{"n_layer": 14, "n_head": 6, "d_mlp": 2304, "vocab_size": 32768, "activation": "gelu", "norm": "layernorm", "qk_norm": false, "init_std_up": 0.0156, "lr": 0.00847, "weight_decay": 0.026, "schedule": "wsd", "doc_mask": true}
Each number is 50 + 12 x the weight over its row's rms, rounded and kept within 0 to 99. Layers, rows and columns count from 0. The size before them is the row's rms in percent of the matrix's.

# layer 4 MLP up, 2304x384, rms 0.123, rows 1431-1458, columns 256-383
115:69 50 40 49 32 58 48 54 52 34 81 67 31 39 54 48 38 47 55 47 40 60 59 46 48 35 70 35 60 45 31 47 67 52 62 48 66 44 70 54 59 58 56 44 51 46 64 42 58 43 72 42 68 47 35 29 51 44 29 48 68 36 69 61 56 45 39 41 52 57 58 58 49 66 68 53 59 33 53 67 44 47 60 35 34 64 73 36 65 68 60 69 50 44 48 65 39 61 72 47 79 40 52 58 32 50 66 51 61 27 59 57 44 37 62 77 42 44 53 67 63 66 42 36 47 42 62 43
133:68 67 39 57 38 49 38 60 44 46 39 58 43 70 45 62 33 70 63 47 41 40 79 42 58 41 48 37 70 55 38 84 49 46 40 48 41 55 58 74 75 58 46 57 40 44 61 46 35 67 63 37 54 50 64 39 41 32 39 59 34 52 53 49 63 56 76 44 49 56 54 61 76 24 67 55 53 56 43 51 61 58 40 44 67 42 59 51 51 45 48 48 68 37 34 70 52 43 63 48 49 55 37 58 55 49 44 38 49 59 54 52 36 28 46 54 46 48 52 80 58 90 43 37 47 61 53 36
075:49 43 69 66 43 66 38 59 62 62 48 46 50 37 49 60 62 64 53 37 50 54 78 43 74 54 64 50 44 44 30 74 37 51 53 66 40 66 40 38 66 69 70 44 51 70 55 63 50 48 44 52 69 53 39 59 62 68 54 39 54 53 59 51 54 49 18 40 53 50 37 52 46 40 43 68 40 47 25 57 43 64 45 43 59 44 49 69 64 28 42 42 54 42 52 45 43 47 53 21 45 52 48 46 54 24 55 43 59 52 26 59 35 46 64 50 32 54 49 65 57 79 63 48 46 51 53 65
058:32 56 52 67 76 70 50 43 47 58 44 45 50 47 40 23 64 47 56 47 52 61 33 52 60 59 38 54 55 49 20 39 36 45 59 70 67 60 61 34 52 68 30 38 62 52 47 61 38 48 43 60 55 44 45 63 43 48 53 46 41 53 16 34 54 60 42 74 62 35 62 62 25 58 44 53 48 41 44 47 63 52 37 49 36 66 49 45 40 56 43 50 49 55 35 37 55 43 43 47 40 27 29 46 69 61 56 50 50 41 60 47 54 42 72 43 54 80 49 59 33 64 54 68 69 55 45 71
093:44 52 45 55 47 55 48 66 48 30 60 39 54 34 63 52 47 54 57 50 30 37 25 46 58 48 70 43 63 58 54 44 53 59 42 38 67 63 39 50 54 38 46 51 51 60 44 59 61 59 49 71 52 57 56 37 63 63 77 43 45 48 50 48 39 48 52 44 47 38 27 56 83 50 43 51 51 56 40 57 60 47 46 56 32 60 52 52 42 69 54 59 47 41 54 56 42 39 55 42 57 48 25 55 58 56 49 40 46 51 48 35 53 52 10 40 33 48 37 28 55 51 46 53 61 34 65 38
114:58 51 49 50 39 54 43 36 57 69 36 45 63 52 48 64 67 61 48 51 36 49 63 66 26 42 30 34 43 38 55 41 61 50 46 38 26 45 40 55 54 50 50 43 53 55 61 49 31 78 57 54 23 58 55 56 29 61 42 58 36 29 66 57 67 67 58 44 57 63 63 66 67 65 43 72 48 67 33 44 39 58 42 34 55 70 50 44 52 62 49 45 40 40 57 52 54 67 41 47 47 74 68 44 58 47 41 57 45 36 64 68 33 43 52 34 64 61 34 50 43 72 36 58 61 46 63 53
090:40 44 30 47 58 59 36 39 65 49 52 57 57 47 44 48 34 61 35 51 60 74 38 48 47 42 61 52 52 28 38 49 58 46 51 40 58 44 48 54 57 38 42 58 50 48 47 46 40 50 67 42 54 63 43 49 54 52 38 70 30 42 54 46 46 59 58 50 41 59 44 71 62 66 68 80 53 48 46 37 27 35 58 39 54 60 75 47 48 64 49 18 36 60 53 64 29 50 36 31 51 29 46 62 50 59 48 44 29 45 55 38 55 45 57 51 74 53 39 54 41 42 40 46 53 54 53 33
092:43 42 46 60 52 63 35 64 38 46 50 54 49 34 52 53 60 46 41 59 58 54 40 64 35 45 48 77 38 34 31 50 45 49 39 34 35 44 78 42 26 61 64 44 43 72 35 52 43 60 48 39 50 41 34 31 44 60 54 51 68 56 51 44 58 46 48 47 40 48 63 31 53 61 42 64 53 45 56 25 29 41 63 40 53 77 54 46 61 62 53 40 58 56 60 42 40 65 53 32 40 50 65 59 32 39 52 51 51 63 69 48 54 57 77 49 39 68 53 52 52 55 43 29 50 46 49 58
063:57 49 70 41 49 54 43 52 45 24 43 31 35 35 37 33 48 58 65 59 39 60 35 59 63 44 24 56 56 41 58 41 53 33 47 43 29 49 37 35 56 62 51 49 47 46 64 38 47 62 58 46 77 45 48 65 45 66 31 30 61 43 42 53 51 36 72 53 48 61 51 33 32 68 39 45 47 34 55 69 36 48 53 56 77 67 47 27 66 77 64 52 28 47 56 65 60 82 30 33 51 33 30 45 64 46 37 52 62 37 58 37 34 54 34 36 46 64 57 30 61 18 59 31 28 46 47 84
106:53 49 36 45 49 72 52 48 47 57 61 37 76 47 67 69 35 78 52 28 62 39 46 53 33 47 57 59 55 75 46 45 47 59 53 50 45 50 48 27 31 47 48 39 41 37 62 30 62 69 36 27 58 46 56 51 47 42 35 41 59 65 49 36 50 47 65 59 42 46 54 55 66 44 27 66 60 54 33 56 44 48 66 37 44 65 43 44 44 60 60 39 48 46 72 32 40 48 36 51 45 64 48 36 38 39 46 58 55 50 53 48 63 29 40 51 50 53 50 63 79 44 29 49 57 77 53 51
054:31 39 51 51 41 46 44 48 41 70 61 36 38 46 55 61 33 46 50 43 50 51 28 62 68 56 51 60 66 45 28 48 39 57 49 63 49 62 46 40 49 60 77 70 33 60 42 53 46 41 45 65 77 30 52 45 61 76 48 47 24 57 52 53 52 40 52 54 64 45 34 56 52 64 56 53 61 65 36 67 50 33 44 48 57 60 65 50 75 57 40 28 44 52 70 42 28 44 55 60 40 32 53 25 56 30 36 33 44 54 50 63 45 46 56 47 53 44 17 47 86 46 57 53 53 38 49 55
046:52 54 51 46 49 51 16 53 70 63 47 43 58 50 52 60 63 44 48 53 39 40 37 53 36 69 62 35 39 44 49 69 50 51 56 56 25 49 39 53 28 49 40 40 41 41 17 43 63 43 33 54 50 47 47 62 53 51 36 45 41 56 54 35 46 42 56 53 54 49 67 48 86 32 51 60 57 51 28 55 70 52 35 73 69 50 52 47 50 71 42 41 45 40 68 67 37 59 46 61 40 64 52 30 36 48 59 45 57 71 49 75 49 44 59 26 34 51 44 51 40 46 68 47 48 60 52 40
085:38 59 22 43 67 49 31 50 66 43 45 59 50 56 34 46 34 53 52 52 51 42 65 62 46 66 45 50 66 64 37 43 47 43 62 43 53 71 29 46 27 33 79 32 40 45 40 38 60 49 37 46 60 51 79 25 27 51 56 38 65 51 53 51 50 49 66 69 55 54 56 45 50 29 34 63 54 50 56 58 60 44 42 64 71 46 61 33 50 49 64 39 30 67 46 56 33 53 46 32 51 52 46 49 66 60 52 53 64 49 33 29 67 49 53 40 48 33 51 52 44 56 75 47 48 61 55 52
073:49 75 62 51 53 58 61 60 45 50 64 71 48 38 53 46 47 50 45 59 66 44 56 36 33 52 58 41 48 62 58 39 63 53 32 29 59 48 47 35 55 62 60 45 47 50 60 54 48 43 62 47 24 45 71 70 55 44 40 49 54 26 64 55 70 62 57 55 46 58 51 65 49 46 60 74 44 45 30 36 47 46 64 73 33 64 44 23 44 32 39 52 41 39 58 67 43 56 51 60 30 34 32 36 13 53 44 59 73 48 60 38 38 63 43 40 53 70 55 41 57 47 46 40 58 53 63 44
157:59 65 53 57 42 51 69 53 62 50 56 48 44 61 31 59 61 46 57 31 34 74 60 38 35 26 35 43 45 49 57 35 67 67 52 34 13 43 32 51 49 50 65 37 46 38 71 66 39 43 45 61 34 53 45 40 34 25 54 75 54 59 55 53 48 60 43 47 43 34 75 49 58 56 58 43 52 53 51 44 60 39 43 37 44 36 48 47 47 49 56 50 61 54 69 55 67 36 72 55 69 54 51 71 64 41 46 65 58 52 43 40 43 53 61 64 35 40 61 70 50 50 38 44 35 65 56 41
050:48 30 49 53 47 42 52 61 47 39 42 64 55 56 47 47 50 46 64 46 65 51 43 53 42 34 44 42 55 65 31 51 57 30 43 59 51 56 39 43 60 55 66 47 47 42 45 69 53 73 49 37 51 47 71 36 49 51 63 67 74 22 66 41 51 46 61 53 58 66 58 47 64 82 49 34 36 62 40 12 43 43 60 47 48 55 53 60 50 50 44 43 56 38 37 34 57 55 17 58 47 33 71 49 51 52 40 55 59 44 62 23 44 37 51 46 40 57 58 48 60 20 46 58 43 81 33 37
124:59 56 65 33 38 66 40 59 43 53 46 44 59 45 55 58 44 57 50 51 32 61 74 44 62 56 33 61 67 40 53 49 43 61 61 58 50 44 32 64 53 41 54 54 60 36 65 57 59 69 57 62 59 43 47 63 62 33 51 45 43 33 51 71 59 57 49 65 44 47 53 48 27 43 49 52 51 57 75 53 37 69 61 56 43 23 71 26 67 55 35 29 32 54 47 46 67 56 57 36 51 61 57 61 55 46 48 54 44 61 58 51 65 39 36 32 70 61 34 65 59 63 41 34 39 64 33 39
121:61 32 31 47 74 46 52 60 54 54 53 46 54 44 65 36 35 62 51 48 50 52 51 40 50 53 53 61 48 56 58 30 35 50 55 52 45 69 43 21 61 42 54 58 50 49 53 49 70 59 68 37 43 53 66 63 68 43 36 74 49 39 40 43 77 64 64 49 20 64 55 61 23 53 50 47 49 31 49 41 49 40 55 56 45 42 51 46 44 44 52 53 38 24 44 52 90 36 63 62 14 56 64 42 37 39 69 48 48 60 40 45 36 41 50 37 37 45 34 45 47 59 48 42 46 51 61 52
062:39 73 53 45 69 59 61 40 66 63 57 52 41 56 49 49 40 58 31 56 55 48 62 59 48 55 75 48 69 43 47 71 50 47 79 55 65 59 58 58 45 51 43 50 41 61 60 71 48 50 44 56 33 65 49 70 57 49 41 58 26 47 50 68 48 37 53 42 65 38 59 43 41 37 54 42 53 40 48 43 60 47 45 57 49 19 55 56 41 66 72 76 35 70 44 47 41 49 42 42 48 51 50 46 51 45 42 59 58 50 36 31 64 43 37 56 48 69 47 38 49 61 33 44 54 80 62 33
074:27 64 53 39 45 51 81 68 25 63 63 54 59 65 65 57 15 60 38 42 79 64 44 41 37 43 50 30 50 47 45 24 39 64 19 35 66 42 38 56 36 56 68 49 36 59 51 55 42 49 45 67 61 49 44 50 25 49 53 67 47 50 51 60 43 60 44 59 47 63 35 37 58 73 49 45 55 35 54 36 57 43 50 49 50 71 52 42 57 72 51 56 46 52 41 46 38 43 36 35 39 53 42 60 41 47 55 44 44 50 51 48 45 62 35 57 42 56 75 73 32 56 48 29 33 41 41 61
104:62 44 50 60 40 36 13 53 54 66 37 62 51 30 66 43 50 39 75 48 46 44 61 51 58 43 43 27 39 56 37 67 47 54 55 56 61 52 50 73 67 41 43 40 65 56 32 38 70 31 82 54 53 73 47 44 54 69 48 47 45 75 35 43 59 42 50 51 39 47 41 71 64 54 45 56 36 57 55 44 40 38 56 46 59 42 70 38 55 42 41 32 49 62 35 52 60 46 40 50 43 38 32 40 39 53 52 56 51 69 55 42 64 32 38 46 59 32 55 33 36 34 61 43 64 53 58 35
147:66 40 39 56 49 37 34 28 45 44 50 56 37 67 31 39 62 51 53 50 61 43 57 47 56 51 51 41 60 10 53 35 69 55 48 58 31 49 63 18 66 51 40 41 55 55 26 51 56 48 66 48 51 38 60 48 55 54 46 70 67 42 44 68 49 90 56 40 70 39 40 39 44 79 39 32 46 68 66 57 32 54 55 46 49 65 40 51 59 43 63 28 35 48 30 47 46 82 39 37 36 34 40 68 65 54 40 59 62 56 44 53 56 67 75 54 58 70 64 34 38 63 51 66 66 70 48 25
092:56 63 58 56 36 66 42 60 35 55 73 29 39 46 34 71 42 60 57 36 34 56 50 50 26 67 53 67 40 54 45 40 34 78 43 60 42 53 71 53 69 42 39 45 60 51 46 59 48 58 80 46 41 51 36 55 73 52 76 53 57 38 56 30 58 41 50 55 45 43 70 55 49 50 41 47 52 46 39 52 34 53 60 73 45 59 42 58 51 40 56 45 38 62 60 61 47 41 44 47 34 51 37 49 50 55 49 33 51 35 44 69 54 38 54 80 46 69 42 55 68 38 46 61 64 60 67 63
119:75 46 44 45 36 63 45 60 46 54 71 47 36 61 65 53 41 37 56 62 33 43 55 44 44 51 54 56 57 57 53 69 40 70 33 53 40 71 61 40 44 47 38 47 51 48 24 48 54 53 46 45 59 58 66 43 41 54 52 56 48 33 44 53 59 41 83 54 48 52 44 37 56 27 53 59 52 43 45 32 34 26 18 43 83 52 38 39 33 63 50 41 48 46 57 67 41 41 36 51 41 45 25 62 39 40 68 42 39 59 29 46 47 12 46 50 56 41 39 47 59 64 27 51 55 36 39 41
102:46 51 46 47 57 45 38 61 57 51 58 54 44 47 40 56 49 46 52 56 61 48 56 50 39 48 73 39 40 45 64 54 52 49 47 59 47 33 61 51 47 64 27 49 77 54 55 43 63 53 56 31 63 51 44 70 48 48 45 54 64 61 63 39 17 55 37 55 50 57 46 48 44 32 43 53 28 17 35 47 58 48 36 62 44 54 44 44 56 48 31 49 48 29 43 51 61 47 64 46 38 60 41 49 36 12 42 56 69 47 66 48 46 39 29 49 37 53 47 48 37 49 44 21 58 46 54 43
058:32 40 71 47 40 57 62 46 58 73 69 49 45 34 51 61 80 50 48 55 47 63 32 60 60 62 48 41 25 65 57 61 37 25 50 56 62 70 41 28 63 48 67 33 60 56 57 27 67 67 44 50 58 58 63 33 40 54 36 37 48 46 29 61 43 33 27 58 54 58 56 60 55 58 49 38 29 55 38 44 51 65 35 56 31 68 56 45 47 49 65 57 51 30 40 54 48 27 51 66 60 72 47 38 47 29 49 42 46 42 49 52 48 46 43 51 37 48 37 50 59 41 31 41 63 55 50 45
098:36 56 64 45 64 46 61 41 67 29 63 42 64 46 33 38 58 31 44 62 48 56 23 60 63 44 53 31 41 52 56 42 37 52 45 66 61 49 39 44 61 44 37 54 37 47 50 16 54 39 59 50 34 54 39 54 32 41 41 58 37 39 67 59 46 42 47 49 59 46 46 26 48 49 75 51 64 45 43 63 43 60 37 60 55 44 55 26 35 65 46 54 60 70 44 48 45 72 48 46 56 52 33 62 50 29 39 67 29 36 66 43 34 40 50 56 42 58 67 47 39 47 52 45 64 45 69 40
098:39 48 60 76 51 39 67 45 42 73 64 54 24 46 38 68 57 56 46 60 69 46 44 62 61 35 47 70 40 58 38 63 60 59 42 37 31 39 42 46 50 70 57 68 51 58 57 49 52 53 29 62 52 53 63 47 58 50 27 50 39 52 39 52 37 71 53 45 82 54 57 34 51 64 58 53 54 74 37 52 51 39 53 73 68 50 34 51 50 63 47 51 45 62 41 21 38 42 63 57 33 41 52 53 23 46 55 50 53 52 50 57 46 50 59 52 63 66 56 92 52 35 45 32 59 39 39 39
# layer 4 MLP down (transposed), 2304x384, rms 0.0494, rows 1431-1457, columns 256-383
115:58 57 47 50 31 47 54 45 51 53 63 50 53 56 45 61 53 43 63 59 67 52 46 64 35 31 63 31 33 58 59 57 41 37 53 80 48 56 57 73 41 40 21 76 49 46 53 46 54 46 60 60 74 54 50 48 56 59 45 69 40 40 60 35 72 66 59 54 54 52 48 49 30 56 26 55 54 33 67 57 60 55 63 52 31 40 32 54 47 52 42 68 54 65 46 32 49 39 34 32 48 54 41 49 56 56 34 48 18 56 60 51 49 46 36 61 55 46 56 44 60 42 62 54 61 50 30 42
144:44 53 38 42 57 47 53 66 48 53 48 34 53 57 40 61 42 64 56 51 52 57 29 64 51 57 21 35 59 56 61 54 52 66 52 52 67 45 50 43 61 56 56 44 32 67 32 66 59 50 50 62 51 50 58 52 54 42 44 33 36 52 51 48 54 33 41 49 63 23 59 50 46 60 43 65 34 43 13 34 83 42 45 60 50 50 33 40 41 50 51 38 55 57 59 49 46 67 53 58 47 30 71 49 58 47 17 47 56 54 56 41 44 63 44 52 69 52 35 70 40 54 28 41 55 44 39 42
073:39 52 25 77 77 58 35 52 40 35 22 53 39 59 28 40 40 72 57 46 51 68 59 54 60 52 64 42 64 35 45 51 55 31 48 42 37 45 43 37 07 48 43 61 53 59 38 38 56 45 60 49 55 72 57 43 64 67 64 65 51 51 70 41 43 63 38 40 61 41 63 42 43 29 57 41 53 48 56 37 59 57 60 63 35 48 47 28 56 79 55 45 50 48 51 49 52 42 44 51 46 41 42 51 80 45 36 51 60 27 26 41 67 43 54 62 54 41 57 31 71 44 54 44 54 63 50 73
057:47 58 24 48 59 57 38 39 78 34 53 26 46 53 39 50 42 70 49 31 46 54 65 62 56 59 10 43 65 69 61 58 46 46 41 49 38 43 41 49 32 49 24 45 53 35 51 62 48 30 32 73 52 30 57 45 46 41 55 52 47 50 32 50 62 58 31 55 56 55 58 64 59 49 28 62 40 62 38 44 49 51 19 54 57 78 37 60 57 48 56 41 40 64 41 29 43 47 52 47 59 50 57 57 68 44 51 51 41 41 47 34 60 47 59 55 55 51 38 49 41 59 70 49 34 70 64 36
074:64 56 47 53 50 53 65 24 63 69 32 63 43 60 48 45 44 53 49 56 66 64 52 51 43 39 34 50 22 39 66 55 56 51 55 51 15 36 53 64 50 57 47 63 46 39 61 46 36 41 56 25 50 52 46 68 27 48 23 50 49 50 48 55 59 47 62 61 51 85 86 34 36 47 57 54 43 52 53 38 33 42 55 41 69 50 42 44 70 38 57 63 43 60 49 34 62 59 32 57 44 63 64 38 50 34 56 59 44 63 58 50 41 53 71 72 62 46 54 77 51 54 49 45 45 56 41 55
119:38 55 34 55 43 44 33 40 54 50 46 76 55 31 66 48 48 63 43 48 31 43 73 67 35 39 68 28 26 64 38 39 32 10 36 54 60 56 44 65 22 41 43 53 50 54 54 44 59 63 51 71 21 43 53 43 39 55 38 63 66 62 55 35 46 46 41 32 39 71 65 48 59 64 40 54 28 42 50 40 59 32 46 26 65 57 65 43 61 62 61 37 63 36 58 52 50 43 64 14 56 80 57 50 57 63 55 78 35 49 65 58 56 58 55 35 49 37 47 46 38 60 61 49 49 56 64 40
097:42 34 42 36 61 77 32 44 56 43 47 48 58 53 40 54 34 50 56 67 44 61 50 43 51 36 69 54 53 42 44 56 63 53 45 43 37 21 41 69 56 63 48 51 52 64 46 43 58 36 66 47 31 44 54 56 49 60 40 58 44 58 53 67 43 63 38 48 52 31 59 70 63 60 78 70 54 50 41 48 34 48 40 40 43 50 49 65 61 48 42 32 33 54 64 55 46 61 33 41 45 60 54 60 46 61 30 40 43 22 57 59 65 76 47 51 45 68 49 60 44 46 44 45 41 31 54 28
091:61 42 51 51 35 61 35 48 61 27 49 70 62 31 57 49 38 42 37 31 71 64 54 61 60 47 47 72 25 46 47 35 63 29 31 38 48 46 68 59 25 54 81 50 46 68 47 41 45 53 55 39 49 46 33 66 65 47 32 46 55 61 41 38 54 58 42 52 44 44 74 41 38 47 68 53 48 66 34 35 36 50 35 52 60 44 44 75 48 46 38 27 61 49 57 34 59 60 37 55 51 61 50 50 53 45 36 40 67 70 69 58 61 56 46 56 56 46 59 50 62 44 30 22 64 48 47 45
057:45 58 45 52 41 50 60 78 65 71 50 72 37 76 59 64 52 45 25 38 49 54 54 43 27 64 75 43 34 49 32 69 54 51 45 60 64 68 58 59 42 35 58 58 56 33 59 44 53 23 61 57 66 54 48 32 34 36 57 65 38 48 61 49 61 69 47 50 47 53 38 63 57 39 59 40 40 44 44 54 48 58 42 37 38 41 42 39 30 32 31 47 87 44 51 30 49 46 52 64 61 59 69 61 43 59 74 47 32 58 38 47 50 38 66 49 37 25 42 58 43 56 31 69 58 41 41 30
101:62 30 73 80 50 48 48 42 44 42 54 38 72 36 40 46 37 58 49 67 31 69 32 28 58 45 56 55 51 52 49 29 43 34 45 42 60 40 46 73 48 51 58 65 30 64 51 41 51 38 59 57 34 59 47 70 33 51 34 36 73 42 50 46 35 50 59 35 46 50 29 58 46 52 37 56 52 63 71 61 31 38 55 45 34 52 61 54 57 46 44 62 51 53 54 73 48 70 55 55 61 40 50 20 44 72 61 58 53 56 53 66 73 55 56 48 41 59 31 35 57 37 76 77 34 62 43 56
047:58 46 56 39 61 54 64 56 65 38 51 53 58 47 63 53 60 62 60 60 44 41 74 46 45 52 43 38 31 60 56 63 66 31 51 46 49 46 63 68 46 42 24 30 52 46 48 43 63 55 39 43 30 60 45 57 42 36 71 68 75 58 51 45 58 45 44 38 38 52 82 58 74 40 50 56 43 37 53 33 55 66 53 49 47 44 31 62 35 31 42 69 61 40 29 55 60 69 44 44 54 61 46 43 44 68 66 64 62 55 48 40 57 47 39 46 34 51 91 50 11 46 34 61 38 68 66 51
042:58 62 49 55 30 39 50 57 52 39 59 35 47 40 41 35 50 54 68 37 57 66 64 51 65 40 42 79 45 67 39 21 45 45 46 32 57 28 39 44 59 69 40 49 72 39 79 37 54 52 50 42 61 63 69 56 72 59 49 50 44 45 53 62 51 62 41 48 39 37 29 48 22 44 61 56 34 48 56 49 39 49 46 50 34 65 41 75 61 34 51 58 50 55 48 47 41 37 45 23 68 44 56 57 37 44 48 45 51 52 46 15 27 53 45 75 50 50 57 46 37 25 42 60 58 39 29 82
083:48 41 67 32 56 41 60 46 39 47 37 52 53 48 29 55 43 60 60 49 53 45 37 35 58 55 74 48 58 48 54 55 19 53 60 57 48 35 55 42 52 41 57 46 39 59 48 60 47 34 60 37 67 51 60 24 49 41 55 50 51 60 42 57 58 47 45 45 69 36 60 67 42 47 52 34 66 51 61 34 38 56 58 52 48 57 43 51 68 65 46 30 30 52 42 61 29 41 46 69 47 43 48 44 46 39 49 51 64 42 53 51 63 48 56 55 60 41 56 49 32 69 54 42 75 47 63 55
069:46 35 53 62 63 48 41 57 63 25 38 30 56 43 66 60 49 53 56 54 21 67 77 67 53 50 70 51 52 44 56 53 40 39 52 47 47 48 47 31 57 57 12 50 56 60 59 69 37 70 59 30 62 55 67 64 47 47 56 48 44 63 55 34 45 53 48 40 43 60 33 49 57 48 50 39 46 44 52 67 58 58 52 29 53 46 38 54 60 57 41 73 53 46 47 38 39 38 47 31 61 44 63 47 42 63 46 52 47 46 57 39 48 69 44 54 48 45 77 38 43 53 62 56 39 36 55 54
159:53 79 36 57 39 56 38 55 74 67 36 44 44 35 53 50 31 47 32 45 38 44 73 44 44 39 55 47 50 25 70 43 65 48 60 35 42 52 47 51 38 39 39 59 66 60 38 51 67 39 45 51 57 43 40 31 52 52 36 50 42 32 49 41 36 61 43 65 81 48 62 69 44 22 47 46 66 42 49 52 50 44 43 70 35 44 28 36 38 30 51 64 67 34 40 54 47 44 73 52 37 55 66 43 58 47 52 44 49 59 72 50 38 64 26 63 51 34 39 48 71 53 64 52 32 58 54 40
046:42 64 62 51 52 59 54 47 61 47 49 19 54 40 45 37 42 59 30 34 38 51 37 52 37 43 63 59 42 49 51 46 28 62 64 49 45 63 64 43 43 44 54 40 56 47 69 32 71 37 51 59 55 67 53 50 56 50 32 44 39 45 34 65 34 25 45 57 21 67 42 53 46 48 59 43 65 65 52 66 32 58 73 39 46 43 39 45 46 78 59 50 42 49 64 51 38 64 92 43 39 34 42 53 56 44 46 38 57 43 57 51 51 50 63 51 51 45 48 57 53 50 34 40 50 39 48 55
133:57 67 48 41 48 37 50 48 61 50 54 62 61 47 48 46 42 53 52 64 43 32 52 62 59 64 36 64 38 43 57 50 54 62 59 51 53 54 41 33 50 48 27 50 40 32 62 43 51 54 44 89 53 46 45 33 52 52 41 63 47 45 51 58 65 71 59 44 47 50 46 45 57 65 49 54 30 41 51 70 50 65 53 54 51 59 63 36 41 45 53 71 47 43 55 41 58 55 36 62 41 62 41 26 53 51 54 48 49 58 69 25 66 47 62 54 52 53 41 55 58 70 64 36 51 56 32 54
128:52 30 43 45 56 35 35 74 54 48 43 49 37 54 44 37 47 73 64 47 65 55 52 26 49 65 73 64 55 52 50 47 46 99 59 63 66 39 55 35 52 56 41 47 58 56 46 63 46 49 42 47 35 55 47 50 76 53 43 45 46 37 64 51 81 77 54 59 35 69 38 61 42 41 51 38 53 40 53 38 51 59 60 51 41 52 15 64 48 43 59 44 50 37 69 43 62 51 60 65 49 60 54 42 56 52 57 40 50 29 50 49 52 36 25 40 33 70 50 40 62 53 63 36 39 47 60 51
061:54 66 55 39 62 54 59 51 67 58 53 46 44 51 50 65 59 49 27 61 49 46 60 70 51 64 69 42 56 48 53 66 47 40 76 64 61 37 43 49 28 46 45 49 44 65 45 56 45 59 46 62 40 62 53 77 43 53 41 55 34 58 40 82 48 36 67 43 49 37 59 47 39 42 63 30 51 43 41 43 44 51 36 52 44 21 58 55 53 58 72 71 39 63 44 58 41 40 35 37 47 47 47 41 39 41 39 68 63 31 38 33 61 36 53 48 49 59 44 44 43 71 35 33 55 76 73 35
072:49 55 39 52 48 59 53 76 39 59 49 56 49 68 58 50 23 63 47 38 70 67 37 50 36 70 62 36 67 35 48 44 39 45 32 35 56 34 46 47 35 50 74 51 38 64 40 59 32 44 46 50 59 58 34 60 48 54 59 56 49 49 50 54 54 63 34 47 44 51 15 41 47 67 49 51 50 33 42 38 50 55 49 73 63 65 36 48 57 53 40 66 39 68 57 52 53 57 43 32 52 50 52 48 54 41 58 46 44 58 69 42 42 61 39 38 20 31 71 58 38 56 40 31 26 35 61 52
097:74 51 50 52 44 38 54 56 37 64 43 46 38 20 52 43 40 29 60 50 50 56 58 57 51 41 51 41 63 55 43 51 30 67 55 29 36 61 67 65 45 43 33 40 57 56 49 45 46 36 65 69 54 43 45 43 65 47 52 65 52 46 29 48 41 54 41 43 39 58 22 67 47 45 34 29 33 68 55 49 85 22 43 36 40 47 47 63 39 43 41 49 43 59 35 41 51 14 67 33 48 46 52 55 61 40 51 76 61 56 41 52 49 35 26 55 55 37 37 57 48 40 71 44 54 68 49 48
159:47 57 28 45 38 55 51 51 43 53 39 68 47 52 54 53 48 38 62 24 71 48 44 36 39 43 41 50 42 45 47 42 49 42 55 69 44 28 56 52 57 68 25 54 51 44 58 58 70 58 54 66 48 43 52 61 47 43 22 56 42 45 73 73 22 45 45 55 56 61 43 39 60 57 31 21 38 64 49 51 62 87 50 47 38 48 17 46 67 52 42 42 61 39 62 46 43 54 46 25 50 52 55 66 57 40 67 60 55 60 44 41 52 53 63 44 48 30 22 56 29 53 54 54 60 73 52 77
089:73 61 57 41 48 35 53 39 44 50 66 54 46 47 29 72 58 42 56 56 39 48 37 53 38 79 33 56 44 53 25 42 66 51 30 58 62 58 59 41 58 30 54 56 62 73 54 56 46 45 56 54 32 47 41 57 66 52 92 53 67 65 51 67 50 55 46 48 58 62 54 47 42 44 44 47 43 43 53 69 50 39 59 49 51 53 41 43 34 42 58 54 50 50 46 49 39 65 47 48 18 29 49 50 46 58 59 47 65 68 53 77 53 38 27 53 36 73 53 50 76 45 32 51 60 54 53 43
110:34 45 50 48 71 45 50 55 54 57 20 41 59 47 54 48 57 50 51 64 57 46 51 54 61 39 47 37 48 49 41 51 34 16 48 44 52 28 39 59 75 43 52 47 41 55 50 44 48 46 49 58 41 60 22 56 56 74 41 26 44 42 60 53 45 45 40 26 44 43 70 47 56 49 39 46 52 69 47 76 65 77 60 60 43 36 63 60 60 42 61 67 65 53 63 39 49 73 57 55 49 52 67 46 55 52 42 43 52 43 66 57 59 48 67 49 53 57 51 65 25 41 60 54 34 70 47 55
101:65 56 39 48 45 44 57 50 34 64 73 34 72 43 52 51 41 52 65 54 52 67 53 53 64 46 48 65 51 50 47 49 45 50 68 52 38 41 42 52 53 32 33 49 41 71 39 50 27 40 44 62 50 31 56 35 60 55 48 47 62 52 51 41 72 53 56 48 66 52 43 47 27 42 53 62 61 67 56 45 56 35 57 29 28 51 47 66 42 61 76 48 50 54 50 63 60 49 32 41 59 64 37 47 33 75 38 45 20 49 45 73 58 48 71 61 45 37 80 59 61 42 56 65 29 34 52 65
054:50 54 25 34 54 46 58 50 50 25 58 39 47 48 34 52 53 41 50 43 61 40 47 45 40 38 55 75 55 34 48 40 63 77 82 46 45 31 50 56 32 49 32 52 62 47 48 77 53 47 44 66 46 53 25 91 54 39 80 70 59 52 44 50 49 63 52 54 25 50 50 48 43 36 48 34 86 51 48 43 61 46 43 54 36 41 44 82 49 39 47 51 29 45 52 55 49 46 57 41 52 57 63 41 54 48 64 78 46 46 48 51 34 36 49 50 85 41 59 48 58 48 47 43 37 46 24 47
103:41 49 60 34 49 65 48 26 47 42 29 37 48 61 40 55 22 42 51 57 60 51 32 39 47 49 44 48 57 58 65 63 58 41 80 56 45 56 55 64 44 45 51 40 57 44 56 49 52 48 14 52 49 61 52 73 56 48 57 44 54 64 32 58 60 62 50 48 50 46 33 52 51 48 55 60 71 47 47 68 52 46 71 60 56 70 44 67 35 32 76 61 62 54 49 32 53 43 61 54 49 56 51 51 53 54 31 56 20 52 36 19 69 54 52 62 38 53 43 49 46 41 47 39 54 34 48 40